{
  "positions": "rope",
  "rope_fraction": 1.0,
  "qk_norm": true,
  "grad_clip": 1.0,
  "warmup_steps": 92,
  "train_tokens": 98460000
}
Each number is 500 + 40 x the weight over its row's rms, rounded and kept within 0 to 999. Layers, rows and columns count from 0. Numbers have three digits each. The size before them is the row's rms in percent of the matrix's.

# layer 2 attention output (transposed), 96x64, rms 0.558, rows 38-95, columns 0-63
061:507533490495503530447532548467530509503525553490440462527495457518533515522584554532572499454439487461455535503476535456514458546498544628432558480435472447519483522535438500518494461478525511
058:477465478533548502508515476533484446458522567523456485452541486471538515519430503538529462519523476569493402483564466539521570547427489512492542502443491615497466467510461495514526483522578480
063:538440482511506475533504429519461444465505484508557524478618516480540435510506487471446515471544468491454453561521515526489550466574479539494523520589454511513472469512505516570505542508450415
068:478469478484535498560450435493470450520531519562545466471492512498444527546414493475433537514476524579480484446521440553465575530472491468520504541537456555510482441580497453482491521462541555
061:550477485510485465452465497470514499463523477449464512491606508474542442504517519479497458507511418409500502521497555449490473455558462580465504482529526466479493536445503489537484506547427386
066:555475500529429490519429507492491534485506456442520536448570506493497411492516483498485487540500462415522523522485513480470530459534468533541448464543571434484497560379526499533490519535462450
061:478450519506526468557513445518455447469517462471536504493574498494505447503504448469495552504515440512485464532489485485453557507564460502576468554649469521521471468513560492535462567499474482
054:481517493552460518572565489514466529493470576553508494460463502468441521540420490451498562550516520505508528482491420542419556527451553431517468472492497510512501558523438514474518473479541580
059:437477472513515535565541535506439471485515511462475533448540473487476524530502466550522490521487481575517429478490496483460538592472481413542456533550578519490476504501512450469462555484521610
059:482555504465472534415405523494562552517500497454462486512409502550488505500523478507567478531460521471501604491477500409561461502479541504462530438435501433497534507466495513482455483497513513
073:476468563451517468488485554543488463565472455475468486562427477515504498515552488541491464395469523514509496467431549518532473521524414486561449560542478546469542500497564471463471566531497493
061:540465482504485472519501502491449464448490441460523534505587489465509425483531456484535492513519419442511480538485560512478495478558462505532468500566533439507453530401570497496504532547443414
072:494479503467511518533550551502455483560466552562487494510384458447452565517461517507481560430432552542485478447460514526467550581490489520514473531476468515518508497540481420470524497483556539
049:571476492464502457443485480457493460461520448487522490527571483486532460479520533467479449478500428453485480510523579509518463420560486549464539509514492471510473489457532481518512503542427357
056:575511522473495494435490515493441511462459465451455502498473517502564428415508497515558467524501486438491490468508554447545440473511460522538500521471468487474485515375539500509465507539483397
066:486523501529537530538593518499447476486476556534476503487470511493517523466496495542570566514542552496509445495515477518487516569459489529524453543426471574511484483503432522490552448461614578
071:500462469506531443506515480491501430480550503502518504508602476459507473568511530457438495456507447477453463543484521508453544515581466574450523528600457520535467489567469487535510530514449439
068:451505501492495521580509513513497499543502531550533507469428501500430547511445460515469539513481543590518495467492449565489563550437517411522463515485504534495513483552488487445500505482559619
067:494450509545518478580447398534469498494511534539546467467561533484437525547421534444470504538512516516495476464547420588438572505456499463541485483523488567483472499517481481500517502474541513
069:499501504455518479447551486463443417430478452452474464514547468507561432516524489521523466439513429528460485475538572450528478488545462451526445571508475528523440456473546495532448544520459482
067:510501518469500525461561541513511522554437537545459465529399474500523539495520529510497541379449545546455521473513546519542478498483559530477513504420433523570464464574499510500522465473523515
079:491509492490482501468434567492509436526521498538543545482365481515491489517467408503495493437496540513522494504534520514501564578491504573448517530467440529572505437507482456520519524471572496
053:515528501511556477476432488477554496469534469433453560510573561510559491435541464547511457538567448482533441531510528472580449467517454501502532525506523521449539472433529537492487520535453435
057:435498467519533538520592515521491478522495549527511481525488459519491551548534518549540512461497540584482474498535468528510502583462554497469491511462498512558438456597477505497540472445553605
065:467446531569544481542599489591505480499481518493494568495568528482540531479525480516506473474585498527508396552531519563486527534496466464501483500551522599480541504486496517521528561493492476
066:515542550484530524505400498404509497492546462474502498501525497569502489426542498584547498521475512468573501486488503461562459489474473561526494479405534492441532500459486503498475467485584558
061:493493567512506485569459541465491483545567484500476486467485516560526554467461520557515519417503470465548527462480554533399489432502520440460500563531547478546422510525426496496447519482480490
058:520498463484425446553461509456466465486608530514572473573502558467467446518485404506529519502493498523526511549476518482509493445546538440493514487484495466572494454562517482539457524469425513
077:447531534475591497492404419513539489501453477425478505512524501559504525474494627524475507484515497505494482435491490467484548454417485496461504497510534503419479492467464473447527529459521538
063:543477497545500496432680540526505507482477569553454485527519496434548522496554508496525465509539498494478467523526511532559485488559522480475505498468492531493512535523494560531535420535489450
054:473505505484512431463481451537531496474479487463481464549528553480508483514547570499497539537516468504444514509471456513489453365463498416435527486462539480450500458552503509563467468483402529
050:517474434424414460522469551471524473466508523489612493502482514508470445496462405444486558472465559489461454523490503531496554461536527473525502507542465491547553519561494526553453521480462532
066:473506547508598532453465462528564532513441451482423509470495460541525557487511605524489496511511448514505534444518463471489514540424457531475506489507539516404511489437492485439551497530532510
063:503518472506557584456584490495543539536434518488445519466432433508504531462532541471493465498540515581495450480511526494543472611516443529521508469541422548496491543475453476513487473520524472
056:503479550539621524445538518560569515536484488526385492533501483455534567492543602531531484522494447537518497496504479472527485540500487512457467464496539506423500513487518491499552435537500481
063:451516503434476479532335468501497493501470420444558517455458500563456467522464485468458555459439538483482515491472497502431525503468493531540498510542501488507511490487499450504450565482511552
066:534490586533455452488497520512488441489533492611524497503527529492520466614476461536508480472458507402543538535474539523471477459579540469491442510432556466494532508509533488544488476477496484
056:467517464435464504564326475438492490495533469452584503488450496567467455517474470476481539473451517520521491509471539465458537516491480481542505501520489464528516475515481457537461547451503541
065:541500553577516548519575531510472500530537523591464530494476489493494541523495432531549431518526485474568536514509520500510414591553501566551476488468452517558471530450521471479511506532531449
073:449530527458562481492376414518514495482461455423509498504534514542489498476498612511477530509501501524488491448488480468474543462406492484457505491511545496416493478464482474457512546460511554
050:485499555546574531430569521577531523534447444524377497495465443477536567512542576519493486515480472489503531498525441505507499515498500514462510480498544533439509511484539506478542427555538467
072:517524421501504578498472513453555545521500489448493506469418424542496500456527466461476487494479487615486483479485486479525523641479459543536534475540451512518540515489479489487509516519565520
064:490478553494465459402593510623522523489419485560459523470501493472520545532501482465466514508502530420467515528526458558534501472545516524527474514493492541469532529492521560464505450581507497
064:500503556527548516556435457506477502496492459478505525449518517592447548487466525575491490494506483472526540430503454503438516537427499569498530494495534491488452511421471454409534577489553511
060:457482459463455517523473559483505481532475497488554553432472455492455480507428398421496527471480561501476528494512552509478549580517486552587473527576443527545524492489555477499459502518528493
071:490477498464487457438526483508509490521439511490483495515417468509505520522541515451477549406486540469484465521490511524485544443610495449474556510539489512499480526575435517609439450513449495
064:537487476536471485434653537496511495488496561561464486528496489422558492529554492485521470500524485507489483566518527520555471485574510442479504496471489516501531503551511550565502412527473453
063:466499516499593506435460457530597534520433450467422514493466462529520550492533609523474518486499441531493527466517464474487533535451455522458526478520530517406525483453485477467534488539495509
057:484462417479478511519444534416568471515524499485541493486434478537488434544471465466483552420417520536472513511472536479467560510524495473491535489541508458525552464579506464579440475464485491
072:566521476554525550480565491447501520522561544529453499554422436516519532470558488538536447486525467591571483500484495445551511580569478472455550451480482516531500517532456495529528478491524484
053:540508452496446459566450504409469476467580520485576482547482547535452418523531428523537522467507495490501534499479506493477505485533524437452560481469508471581477496522490466538477555444436493
044:509501555469464521553515527496435524484556532523560505534456555512502488456505411429612532519544509529555528494476529486504426509552516482523449518481459508539445554505445460544467551511441498
073:488494495465464492488442562536471565482484421462493476497480516457488462503573461403547560534446524480423545465487396555475499534458509515464485491491545495535511539544585539529518509509508508
057:529523489530476511536498573438460468498457455506506563408478462547452486532523446514481491459479548475517496445500518556467566597520540496535497531521485545530527570424524484479534553476577526
062:489523590466501445458521477639452530493458470506470522504528471497525541496518561480491533513528518404519434495518523561501473488525515559506407526503508537465520564437483556468518509508501513
069:420507484529541459449471536495527517569526501498476508585531517410546450549529490429519509463465496484476471508440518488542545516494515492501435557510529462499523492590565512508532415451470547
061:441486565519548480449401462551553528505446406496448539456492513512517522564492555500479514487452453476498560497499434473471527493437472528502475499493565481411522462489547482449529491530522522
078:487420507492482449460466523543597520515487485500467508527450505463477553522508437503477551445429479479467587543539412505494554508542514486505576470539544487480492498520505498487487482614460501
# layer 2 attention value, 96x64, rms 0.647, rows 39-95, columns 0-63
061:489503458582488568553498482456474464486452468502487547539515560509501517506477463482520482526430446501527474624478499431478476429536523490508518409505525484536463487464497505470491402546450489
053:452489501503525470549520433515514486531481498494452465549443505594445463459465452444523488467463562470537475550513474421607502490539493521506483516498473454492468496504471416541456532515503410
061:471549490440514547581558478512517484453461492494443559494492551460488463445503430508553534498418514536546505523506437446606413486497513513474540533514510475468473512463481461525451472531454490
038:474437515541481409473464522493510494530526523487505479525521460552476574595478502489474480452583519430484483466445476529566552517485446478514422457519462565445551473528468522516510513547478458
051:532515493476506470448515547543501430545601567463497474536526430563422543549485453517507504503529553468478506488478447566561537523497460502488478507501521508451516559568516476545448525493576472
057:468569503458528516530514476531548520553502463489483532468485468563431484427449457545566504491468548524520514527492444451612471541505492533510510530495500489495525534524446367516452506503500461
046:559530490389520533484530525512464462470541550458526493520533550491504451554509504492421567472467550480462474565566436500484495570485513565461556459515489464484481545566517543501447471516474483
057:543554503438508547525530533490528495504498463463431575507559464531432515419474426559532491552456467526495523505529491461568468586497513466494515505473582482523524525548493479536477446493525571
051:524483536530518466431512490499514490496492521567561519517526513465515566544545535513477495489548447468461444481472568576424536488456430435539514479483495553454571471499556526422552506465526544
071:491497492544507498535424511467449524547498513479475474440510420466496475425475500528514443569537490536502589427456528514544459527420529521497445511454477482513555489426479492520497583459522544
047:527519521517444446473480497572543441560526546491472502488478425607419527501449486532540474504569550484460548492502450553570547561469468496453466517503519491476478546512499458553481478529506464
062:555525471479508544545481571493422482493531498509506533467459508487542481471474509488409445523481516589520565431480449511497544531468525555505526478499512433611534489447517569512498481496451542
038:430471509600436440496463485566553474508450532553457469456456503519495532528501495476538484462571517478492513447455504550531532453505503478481427518517471553441469496442482543525529474536465412
049:534529545570448407497443527584497456522572519546495559482490463506493529543502503506595433505489458473500479500389502525431534480500483474506493483495498507517541573484468533454555489489487476
058:523532493462524529480498521488413479461536425490532573531453517483549485526476517502533470496448494537520522579469453418393553471535503527500557472508539414588481530504483498475507487513467539
055:433459493469515498525485459462497540506441479472464473505475521555505491470439501508416517461499570518544559502508463433654518514499481540542461509496481469457525415468467487530482524527455467
050:528574464440528590538538519488497449454454500467465531521531562469503462428520455521462523545447475570493538523581459498523429548515525508486566537495539453523447535481530501533460500501489558
058:489544462443507556570564488486471479488515558461454510527504521490503459500489446498523562470455556489504527577496457460543412463480510533443513470544473454424440532489474465509417449538482455
061:486524499542466474530454481548548488490480440580416547481526484487435518435507475598583514518503488462486484509501506473519534487486516457480472500517485601449594524503454432503466535485480460
058:511467476593476540519450530505484539506507433552519449490422545527576462510518534506424469489530512535482481483502547504415566475510549509499498458540434520591547463474542549464524529474524516
077:523554516550516529472468528480491433438458451520532532562457597517492535468451511542492439492533492520579521535434530516516554453536479521530566506422513447545507469420549525489499496527465507
049:467503534562464410499493471481536530501412482509502531512551471499522519511468515485596418526499401509524542482460503454491454442551469417546473510437528496508489537454485448488525496552488541
045:493463457503519578500528500458481561484478389496475508513427524531518475422514494539444556510476509517505519558567583439446536500525502495467519507528554475564468437485527491476488458474549563
063:514511471546526533547473515422460505530443477430515425549514494584518459436423503492491448514495501487518532559516568409520477509505527536541507466476491423561462488496469434537456482527491514
061:447525468497521500467538463490501495467532499529531568554467451453507538499527448496606446531507443544509514477440439533392484441566478442500486497473557530526503497522470478449553525472518556
065:450522480535501493482478587396496520490514482435527473508536580515521499438452521559504524509518510489529507510456470459520477488461568539497474426453411490418549520469447459568457501497499511
047:534509526513467526499453512429486528548471476553545408436516510483489508489511521487478490522558466522417525553517569515569479549478506557519543528441450469455383521464462498533512465491556520
065:525485514573518493492512563510505564518493557450446485462535488432535487454425455531464500533565512450567473529551502488493423524515529492410497433516491518475574451577497502470464500489449484
055:476433523405525563487479499528455465518525498491543534499440487508502483572458472464497487479450515468512531456486455451404572455468462520519515565547550468549535580511541508496477553488437482
050:483429548551536537549505523480489514534513460546538465401517502478534489436488539459446487494544505479516561496598513428523519550435545513438479488488553467488489554526447446500506522540565493
042:493504594461523592513501435459471466490551474484461444542554501435452530518522468489558455510494523512468519445514508479512511500573513560511440581468517538509408457468522541489504450462530479
044:517486468562528453488561538566500507493461537460454599545493493527533458442472498495527560453501481489608451503504480551484503501473468431427501430515491530508587484560502491476496506536457512
062:497525534450531501505497430606533489475481495495451529564484567552454512520468487451546492450522468486505414486499452462439508433525476445521488476506542466586571520503525523462498498505420537
042:515429504494510460484536542524473519505483481536507604458456476548563464562442444492472516461522482503593452476505532511487524521459499470472533497493508456539614499557465503459491515565428538
053:510532468585520464562572457474542464445508496483431464537546502487492528423544487528515479526517497546489506482555493520578475528549540489484398484446501540492498407495486522483534470476571459
060:481488421539493484542502568381475523515522508487540479445478425532535477448565474538477478545459497528532546484502518562567519553475518552481474550441477485483457465503546520520508539511585473
051:562560524549501524553523443461535522515467511511451424517551510468425510474526465543548486493596484530469474522524508561578459499552501529496462471409495533510446425477464520500534460519523527
056:481537423469447379488478502523518521458482480502556539510404507630519503527526532500512518489459453565484464530422470540462490485473450475557528494494490449501510525461532496494507493503514549
056:551484514588524512543517550502499544521498538464429466452534485442547485453462482506442499544567500422530485530568561505535449562509538487416498444494496531476518427574489480474493493496470476
039:479442436511527469458578508525505446476503488478521605501479498554544467522458477456499525445447525522589491435501513517463540515464485435460478514532531473515614542536501510507505558521484449
076:524545532443538528488527440588535480504493500518441533601530560515428499534507500449580538434525488514472419500501492521494506427524456431527506482490540522525487502482481538461520462518433548
063:454433429493502498500523485496465448481540477487516554512461446554516481507504515471505467519384521548525555431519442491448523487548483510501405564557535489509514510500588497503509541455535436
063:483532426542449417442525577536536544488529518397475531505492498546587504449535525517460562527493532483513494514420465504478442503465528467488539448504465531419525492498533446523469503492505493
061:478541532474487471524502401499519431417464494508481497609488538501448525514524517547565478510444447545491467482503489517530509450548483483574487531539452583566492444504518542478539460463505479
072:478503513475521576513512480464520483489503495446471460498505521486468490447427453485501434477533523516531486446519435458461516441511515540507359487458524477560604521507526491539470580467486467
049:490454543429541586537475449481460458533472478544552482488470484510436468530470470469516473461470450509506513456531482501463605464484446537520492573494570465580486573486493546504511563506498487
047:534478515564528477485589489592499498485448529476448563533504510523502481426451455456522540440535458522592466470536457520497519472484482437442460455500525526523586488560467512476478510510458515
053:509543578524539566531527446495525477494491494489455459565597531431443519443518458540533498445548464527530470478528488520588530483491516522487487536440483567544471475464446577485532491523520475
072:560556492440502554455473480527527560571466520485493488521494549544451460520463470440537534440562499498471404515466507560467511451489443473511516452453506436506514544494493515511476531521412568
045:549560528523469537492494512487488524496475503467525396467518561480508518438550493485472517464569461486413541561487541485548533524430504531473524521427473484427397500481477497537507486513536565
045:542543483456511489546421513444471501473476444526540454507433581548480472523489554489466448484583452493452490538487524460476521512429484539568464462460443410494476533493521462504490479501472561
077:521492465484501562531536468490469424408546480542504516516496534492508453559532512494460533447471534497454558492531610476526613548444526471495473525526529523441486516504509505489566479573489498
052:477575475485499482468565485492525511401481544412504533598473519534530485509571437517577512499427546481470472466448523516509491453525529435478491577475511541509490455541562514503496507495485504
055:498451413509489493497506513466446478495539517484533514445424470534535479531486450505460460565426540531530563446515474503449499503589518493512386506505498472462563460530543458506432510503454485
066:543449489466482520534485505432480535482493550570491495477525434456457445527457498568460520505508510560542546530588587496579521467514534511494471549571470515508507532544436542438530502539472510
058:511474400587501447531564531476498494474509502503479521514500413521519436437505530547447552506470501560575523474557517568573519528512489493464475472538522538498510477523491514484546534524561422
064:495439501514461515417619521514494421470474426515469534478533491524525525472482508454573515455456469595505535461456442495489536477470490546513433533502472557498500514464519485569488504457533490
# layer 2 attention query, 96x64, rms 0.4, rows 64-95, columns 0-63
087:456511537526501501515543497516510554495423505538514442513555496504489577463573546498554509530493508464444489482500453491606511500519586527546520464453485456480428518447459478441532466583525511
088:483473553523537485483542474525548469485472536491506463519557455528495577466551568542601464504550474463513473454493466489593496559501450461496494496504516537446476561459500483419493534585468497
075:496564499487516433483474445474544501467491441520455438476487490528520477552495525470490415481457550553497544453489547524456545468491389560549534562558481558496468466481531455565473506483492469
068:545508489503475507474406506502507468483571512464425554504473484433508462553490482437513481464492533537524485494479474521423527468462541503473527513524461527538648453479499508547477469456562456
086:468561552491511441487476505445548545467451484580508406474512546513515525470541509478504444554527484479488525533526500499611518443516464547547530545429516518458424512491450509511507487557548480
123:512445471501498525554574496578428481548516494466544576508517469512476468506460459546468590440461537491464446499458523504449471568545574470539468460550489452539522512534525498498509531465446529
101:484441454504475532590641498529453506535496457476555540481528492528487451483461453501443569475459526462457452487446534540498447515541532525550463476511476464516468540510535489518491533462443531
087:526528447505566485491410545468481498497552503422478530475472482516525456520461485496526536455493563575502505452529507504421549547428474571539518521479542504544574487490489487443487484445573546
119:503463490466459464514521557477457457516550531475581527496486472510459439541475469478434579495444521460473508574470556497501460527544527526509489446512449446543476503590548507565448502471439542
074:493503461515489477521437447591468542530407424495437402440496543536527493472494502558471487489490465515491504485512465515490516522501537443567473542550503596496487486463501481489492499538428441
090:427474510488467466489530474626488570473409455458455491443542533534524511485540459528515473489518460442424499523515439582512517444483503528507429475520520572490525505486506515519521498538508535
105:521513511486534475444528563419514420511589577488512513538454485484472468560523518419480489522457543500558533537482527460491471526501520525442563471481441432500554482581518493532442494497483497
115:470541539556532519460552499525565525486451465528523470512560502497506540532649523477586454498483535487544471544432488548534504538559511463548484529578497546465468506491502448497520509505507517
131:558579453505458486523391457415526486501556491495556443531501511538481513494469547493500482511484522553527474468558499504497552565542460517550544562503520510548405481471546470439471502498471491
088:470551474462499431543453506435534525468541497436570492466476525583515522504515452510494526547488556560502492481576446511491586479485498579508600481476513449547466500527482507449475512504479548
106:485485539458542529429604513579478552469439517519401542453507518483529502477562449540522504485516486498502531585469498518472459483482531505423498440528465535481562480542501537561533499524530513
093:467485550543568491525601492532552547459417491498453521498503497499496547468575530506536533544512521520528447471447470494572490483516545417555524461524488480446536503445426514483519481572515506
086:542546441453500451461438527479498504477540465491497493461521473517535478549502487486477477428449546567451577493495536542406532540450436572531511547513528553525486424489547470528456468479486537
073:506491411413525536439457500489523433421540508536546516509474483513464476540517491507459474433472553581543475518489518526447535531505474568473483510476463541529532503500521551573540488418542534
097:541417438542485550549539538519472484507541529437477600488528479499515487488475471525510573465506501486527424523486502470465457564496558430428470461533502471522580510528491516462470559501456542
091:568531519524533497424430546458534509474533547469416466476433510463521490552502557449571481532536456546546536523486521507453527469427455516473550525490462532508537489490472481535466427478569485
107:461483490493445513577596493508487514527459459521614506526540491543482510484485481510437518490505498429471488517483540524547450506559456523507470492499478465489353526511542490510492544507431516
086:443450507445422423500488474521465483529500511509555457463542522542482534515486504571453490487461470447452514554502506526551502548560540488529488477529473539514441492574515452556458518545387509
077:506459411514450527566596487505481527534505450455548533515550486557488456502452454470483553458476525451406457489438503529495486504505529538561448459522467445518507527479561504521482517468441541
076:532462563471515482518566531505532447462436538535468495510517475510513545482480535538469441446492482481509484525476582458548508451540427505422466527465454449463447573516478560541535525560470441
154:515537457468507489457331484469493506471545515474493502482460515560478465507509482503506491488527509581557504497541489502427563525469505477484530541513521540553611421503487502529484511494542488
088:486551539567566462549578572478523483488486472434531574499523481484522484493542551499576554523519576456506435512482513496535511508501512540599478528485493457539533507458435479486527453476549534
108:553521489533556526516461491407496450571605517471517492522474499468493488501403557507491508507524519559512503417504531452489500585480468465537571516486511471498476498480501463405454479461515492
080:517535506537555506554502573418538431479551463443566542537456497486513472537494563451506535526486569519569451458484535500499516492497505513580516561468500446536506511474441468491489463415531497
093:510546500536500568502510447503515571481482518519470499449532550514495547441497510576537442509582476546502478472538502551477506538483424520466492524513479596506471423417524456467542507497582519
097:435463517470558507500578519611447511433423520504414581426510526484521506484534493539493528499476502508480474510479486554493437465491522487490454489483489529494574507505486538544564486500555558
126:454445501445522514443585548532467527475466488501452540453471502493535484534541429488491519498463497471504531564451514511473470431480557552409496426510482473491558498564472508612490495489514499
# layer 2 attention key, 96x64, rms 0.45, rows 64-95, columns 0-63
058:534457434532512519509452562504551474532468417457563560491504505464523460477464472429479485462487441458526482526463537564465502463446500439492426525526573460481545549436522477458499468480498451
075:492614558484507538556508426508500550495466414512521523446519516484562535487536464474504512495534493479529487487534441554524529497508586489529461493547448510540474467495471519442475577486592530
061:454531519528478496484502508546510520572481445447537466516506496469571535542510492503471482485498523416493559539514475496519523456445553485426520436513542408483532472580504509469511477460383455
070:540488480445474472450468510430487482446519519551524447489453507525463477507532514492500511489435460505489507516521565444544479461602498583507528477433461465511406522512521535577486463515428450
068:486516472499551427494476498529524455465443441475610509464527540517507470495504452516435542469527481425506508580516533524517532440523471474495447453535527468532456492566499492488541524485403432
057:559551572507454518530479484480529539554494446490497522418532504483581546502531503483520484517523444453479536536487486553544491409444599451514537453519461469495560552508499480485466555452519526
046:466491504466521533523585469563483511461449473467485468467594530505547519481450536567470477498539486530441430536525513520546440467426466443460524454510497536500441506542485541447512578517463472
043:587431496483450540426476580479540469524514503534467451458425451483488504567519529469505493458448524519472567485447502498540486488523485559527554495444478457468511588541501485557467473488449481
054:480470471499515521559535451532429521554568550502454499573541505466479542451466572564552525541489546568476434445553494430458484563532498480502510478514471539473496477499502523448551514502505571
058:562443456493481437475429556444512519491513553463458470482477530546507452531464509478439513501500503497530493552467472495468487456451511410487582501501528497494494431593512514513454418557472448
053:486457516494555479422500545538482481435504530525523427601476472546468451549539573494515480488472486498479479478539543468496524475446440555460574465502463479548457507490532563572496462542450490
062:482543498507495380516461481533463521496576550477486502498466518527429497534484538553478479608457518548511506464511459428482417451492501484518560491514514527487515446515521488454504518439491587
075:537584594487469460493463500509549514510448438477481545432465486486523463491538433486485522500520455365536575529480484517519508445540534514541500464529480472521532545476495508547441479538512470
081:518405432501514543514478487424489465529557494527530587516555491461490463424496450547492458506556453492505474462506564477484468566540435525484499563506560490477474528425524475465508490526526451
079:480472440476500431546496493455506465432524554501500494480512479494403524537491481489520513515491463570493487477538475468456578521614511507462579523510484495460472501545447540441442534543423486
053:468534551461452421535483447525469469454508522500436537429518560535449484500461492527480571540520487505562438474517480532470441458514485503525442519440545587491513488498493474545504518452570567
078:523474450529510552535538526448515477502549480497521538551572411439521497494493454425484521516503475510485489512486471495417597549539523496485545535585446474524514469473466450469498511589520458
069:521436485481445483443490542488512483552505506497483507478479522509501457484500505567454473510494479447503512555456532501564381457446476494468504474422579440475511576504539524552496454477416450
075:505464494474475457462447485500513463496508537481465484487480552527455473521474542538517490514477480483492493517522582476522420424502444560457515432432547485463473555501512522570536447405401472
046:534514521487461582494511540473501549516490489526439482503452466481517507510530519430516486480495531542529535437446474512525470548468494493569458585455489514524536511464523462527450521554654540
059:478512464501465513421534572444503469462469505511510473477443436506483475544540464434492536423446505486472555527470513487513529527568487587515479551468452466569492483496500471577471449565476446
040:499523537494592477517490468588474485509434454536522483471513535495477487468493539568506559544524513411535492480528536510490485474546409525541434414518491520515397517518495487478522545510442480
055:497405439507541405496496508510458473454512577484541479535501494534448449501476530551462520524480486541481418515536503468478507509481478473447543493522511493489430458541493555516482465560389447
055:445510468510516547501567492541454491504465463487515460585570507551525495455503557522531467522513485479445497509535572489523478492455390572443571433507475509509516516456548535525516575458493490
066:512517474517482432475449561493543494470481517479521556366449490482518492568498476457488583464490497442505521579464486521461517448523553481524402506489482456539544524519488451517523449496468475
045:487448484472511465467403516506523472482533490540527523500477473526450477557536448517463473448530506519593523532451563484530536492461451548442540488448529492504552563588465572544510558477538494
063:518558515528493480415503536523516557513437485471471455491418517519505436523512493463545535496467517399479580583514497484478525462522478548516485455519508469529525537487499566596427487499456493
072:547414462478471593540531442434461509598565526522468522524556532467534528439458523559504449527515533574453475467507515473516444569508472495500522540506514516458476490481523485446516525464524512
036:543536511498454506497520509524571554529434494477434510452426528530493492509459505471518568524519549480536561633464458508514516492536458491563472472494509473525533568470459570536437516457492498
082:501468517493556598526548448510447501509503523548448454580509534488539515470473568527533453511521536540497443471545572467498530587496462532476448515504498540512471481422497550505506541479588520
063:476494519506533497455545532562472512438490549544460424486438517550492518579481571491495549460471589586512455519509463500487506528488493486533418527460488561548455439545462505531494511505525554
064:442589543523467432556508505558509509432495489461521525463524452519485530562502477417481549506511502507528501482474428538436581464501550467516508512548468528538570437531478447478487523528543545
# layer 2 MLP gate, 192x64, rms 0.439, rows 0-11, columns 0-63
098:555447435477505423557498517554582470546514512523488495395451535527457501522547567460494456484558526534506566493425541446470469483500492468531515515476448558496515511484521495505530491455567478
101:506516450477468484524510545500465498472547569509496444533547504448511478578571482522529483500511468500496478500496448508453483435565539502586479504488479493505517496551528487420638502506581540
089:426514488527461506483567553558509511472465594498524487524528457486503538541505532456504477533508462568463479493520429594440504557429512509449502546497534512472532441523416460470513451470523520
098:440519480498469540457564459444471507492542507492449460545499531457476562514541513485566510539509505401514501534563422454478527437475523481507581542463502481500552459498502538413481487563528462
105:422483447530594458573501481473490504463519496484486533459487495517462472587544511434470527529482522463585477483493474461457524436533536478530559438538537455541489504512455486489502575457564500
104:562460520541490445477414524476485509567501470516544572487508481551488502499570438460505501439490572534524520466550490468456480479516473454483509549557425492466455574536430495443483558486518502
090:460568546472558495498513500454567446524514461411537459493451545512546467598489563399518537482510507466518529529534516509463546506433482475494477529493478557485537522456510532488519546437533461
102:445474484544520497482558560561529567463547507511475549489535540560489471448539495477514494484477489462486479505562478484472530593508460500600512530499542485552470447498461434551511433499579457
098:481466536498502479506495472423522467525588510420464458484493487563451419533529547508481568412439516450504513487512514495430499455418476515505531491540561435566490511507474533486457512470519522
106:553531535498497535556512520499417482528478448471458459500458534480498471446540449475496469450519492442500404499482485475515508540450487516556521513424547551507492495470533455579546398484570502
100:512535488473522506464480551512550476537505549531495514512477431563485527485481515458484480486490566450555528575527497538455476514475480465551398502465552464558489558465528448593549492471567441
092:505537519520518522489509501474466504497480530530378514538503473507543563534526516521554391544469493462548572467516473451539414547476491446545504488477564506522430533439500470460527457511541506
# layer 2 MLP up, 192x64, rms 0.456, rows 0-11, columns 0-63
104:529454499525470528545549472512501470418513545473550479477433488431479497521513524542513506497521545497454493534482561471497522551473493482554484431541460468444504513430481489581443436415547423
101:500468514583544504566501469586479521492551558517499483540527514505463491569477475477491458527499449531475447471490470570448511533471509461524491467509433553564520477503478475431587531492579563
081:457481443463499510480490547500453526535483474522499483514398475527467499511462500495520535462444516506480574508524488468512509546419501473452460493434517446464606455513491463479489508463481637
098:542502509518503404472477464464550532449512513450496525403516498570521547477488519545436507469440496505473550482475590558527496540468518434513488432485566529469499487586531511502493455486451508
094:515551528508481493519464517492558472469476565494528498507523444495469519535521590546464522498512542540473474494542426502495590455497587546467495605501453540439487436494509503446484560544522541
107:456486526396558487553476515496486451556540533538520510484501600450521402485523470459480507507513436430482515494546493522485603528505500562500526491557461483504451471461464490448517503456495488
084:538470467581534471539451453561594513465497459505468467487520495532498454428482572526454514522474504572503448490486493488590488481498501457505490491555502500470524509476568508479516482589584552
089:523426551476567531425499488586462512530531498538407487423510577498457510492551472495548516515446501471485485540499533520476554509462516537571508499480444475550553470445512505561499497441474499
092:477425503460531472476542486446567463500562499508474469406410477497529533527456497467519538419566534557488486573497464502483517540527439529482488517508462528528526512536444525506442477465579517
116:532507520486455489475497447430555496455506459470445501491463569566523519498462499527502517487468496482541572547490522553502521498523430444577414446538501508498511516494423551473469543493490610
095:534503470521530468486492503581433587453502484456454514486467529490443525499509471473555440540475549441487542505442481540512529390439530563531433509454482510527456557551495482518539505484510458
089:478511547496538551507521460443571515480484530565544412479483581510449479493486584553546554543477511508527485462431553533556548512516425492466494510521438506492469434504498469521562513472500536
# layer 2 MLP down (transposed), 192x64, rms 0.423, rows 0-10, columns 0-63
099:518440548519499560521497514478546515463409481542534501503517488551481515450549480484451558501517506482464502488511521474524545489498552541468590538484558568537490486482504577569536545461549609
104:409477522519502495493546535510564472487483539499513427509472580468460477533517516480473566514564484510431477498501526506436572573552526474554522517572479465451451483465458477488485546422546486
093:532438478467484429430469470534481487477466436498503515464518519501504500461524395509524503429504427494470476464492560454539493443538507626434464489510486525501497529521502480508474569549456470
103:487494499453472482465508560508448452511482519511430414551507493596383490466535487434524447535481545554462546483526466533450463489530504454497498521563470489489493504493443528436491514452491445
091:521523471452512472434545575477495462554547509519469527465468511426445521485512447511556442506513531425457505553481522557513491503557447504428455492554491454485503471519575451487453520523578544
100:448435557450492486534500510500510500415513539459549557476487553489548503564473420501510505480471483549488409494460458497539553519459523496508531471477484481501494482545484472402536567598504517
108:495534450517426536405516483560458479455474552528502481534552513457439536497544457552511456519510470458482632531479580493509468445521463534534512489482480486488536499529468434539529457502505475
097:453483564499473497505446490532484444408509448466489581558413461521489572539492501489489485497527417438475518448527495474473498485406479567473491505496516426530510473537515558471505451509513520
097:509539554531496458517536564513475505593513490515526498526559505462551547517578512528484536522393450464458480413524456544464545597445500516472537483539529524493443463509513466508518518491479535
111:426543455449436520497510479496581552555465579434510472420511506509458508558471507503509516512526558468550531577490582504491450478474513493469536523486475546536481465509511492533424500535551450
105:472436479476560487472457465554539458468573475551525519499560459441514565563486452464501441511491534536535570551483453485452502553459523471489494544539512477541545462492562397478484480492508515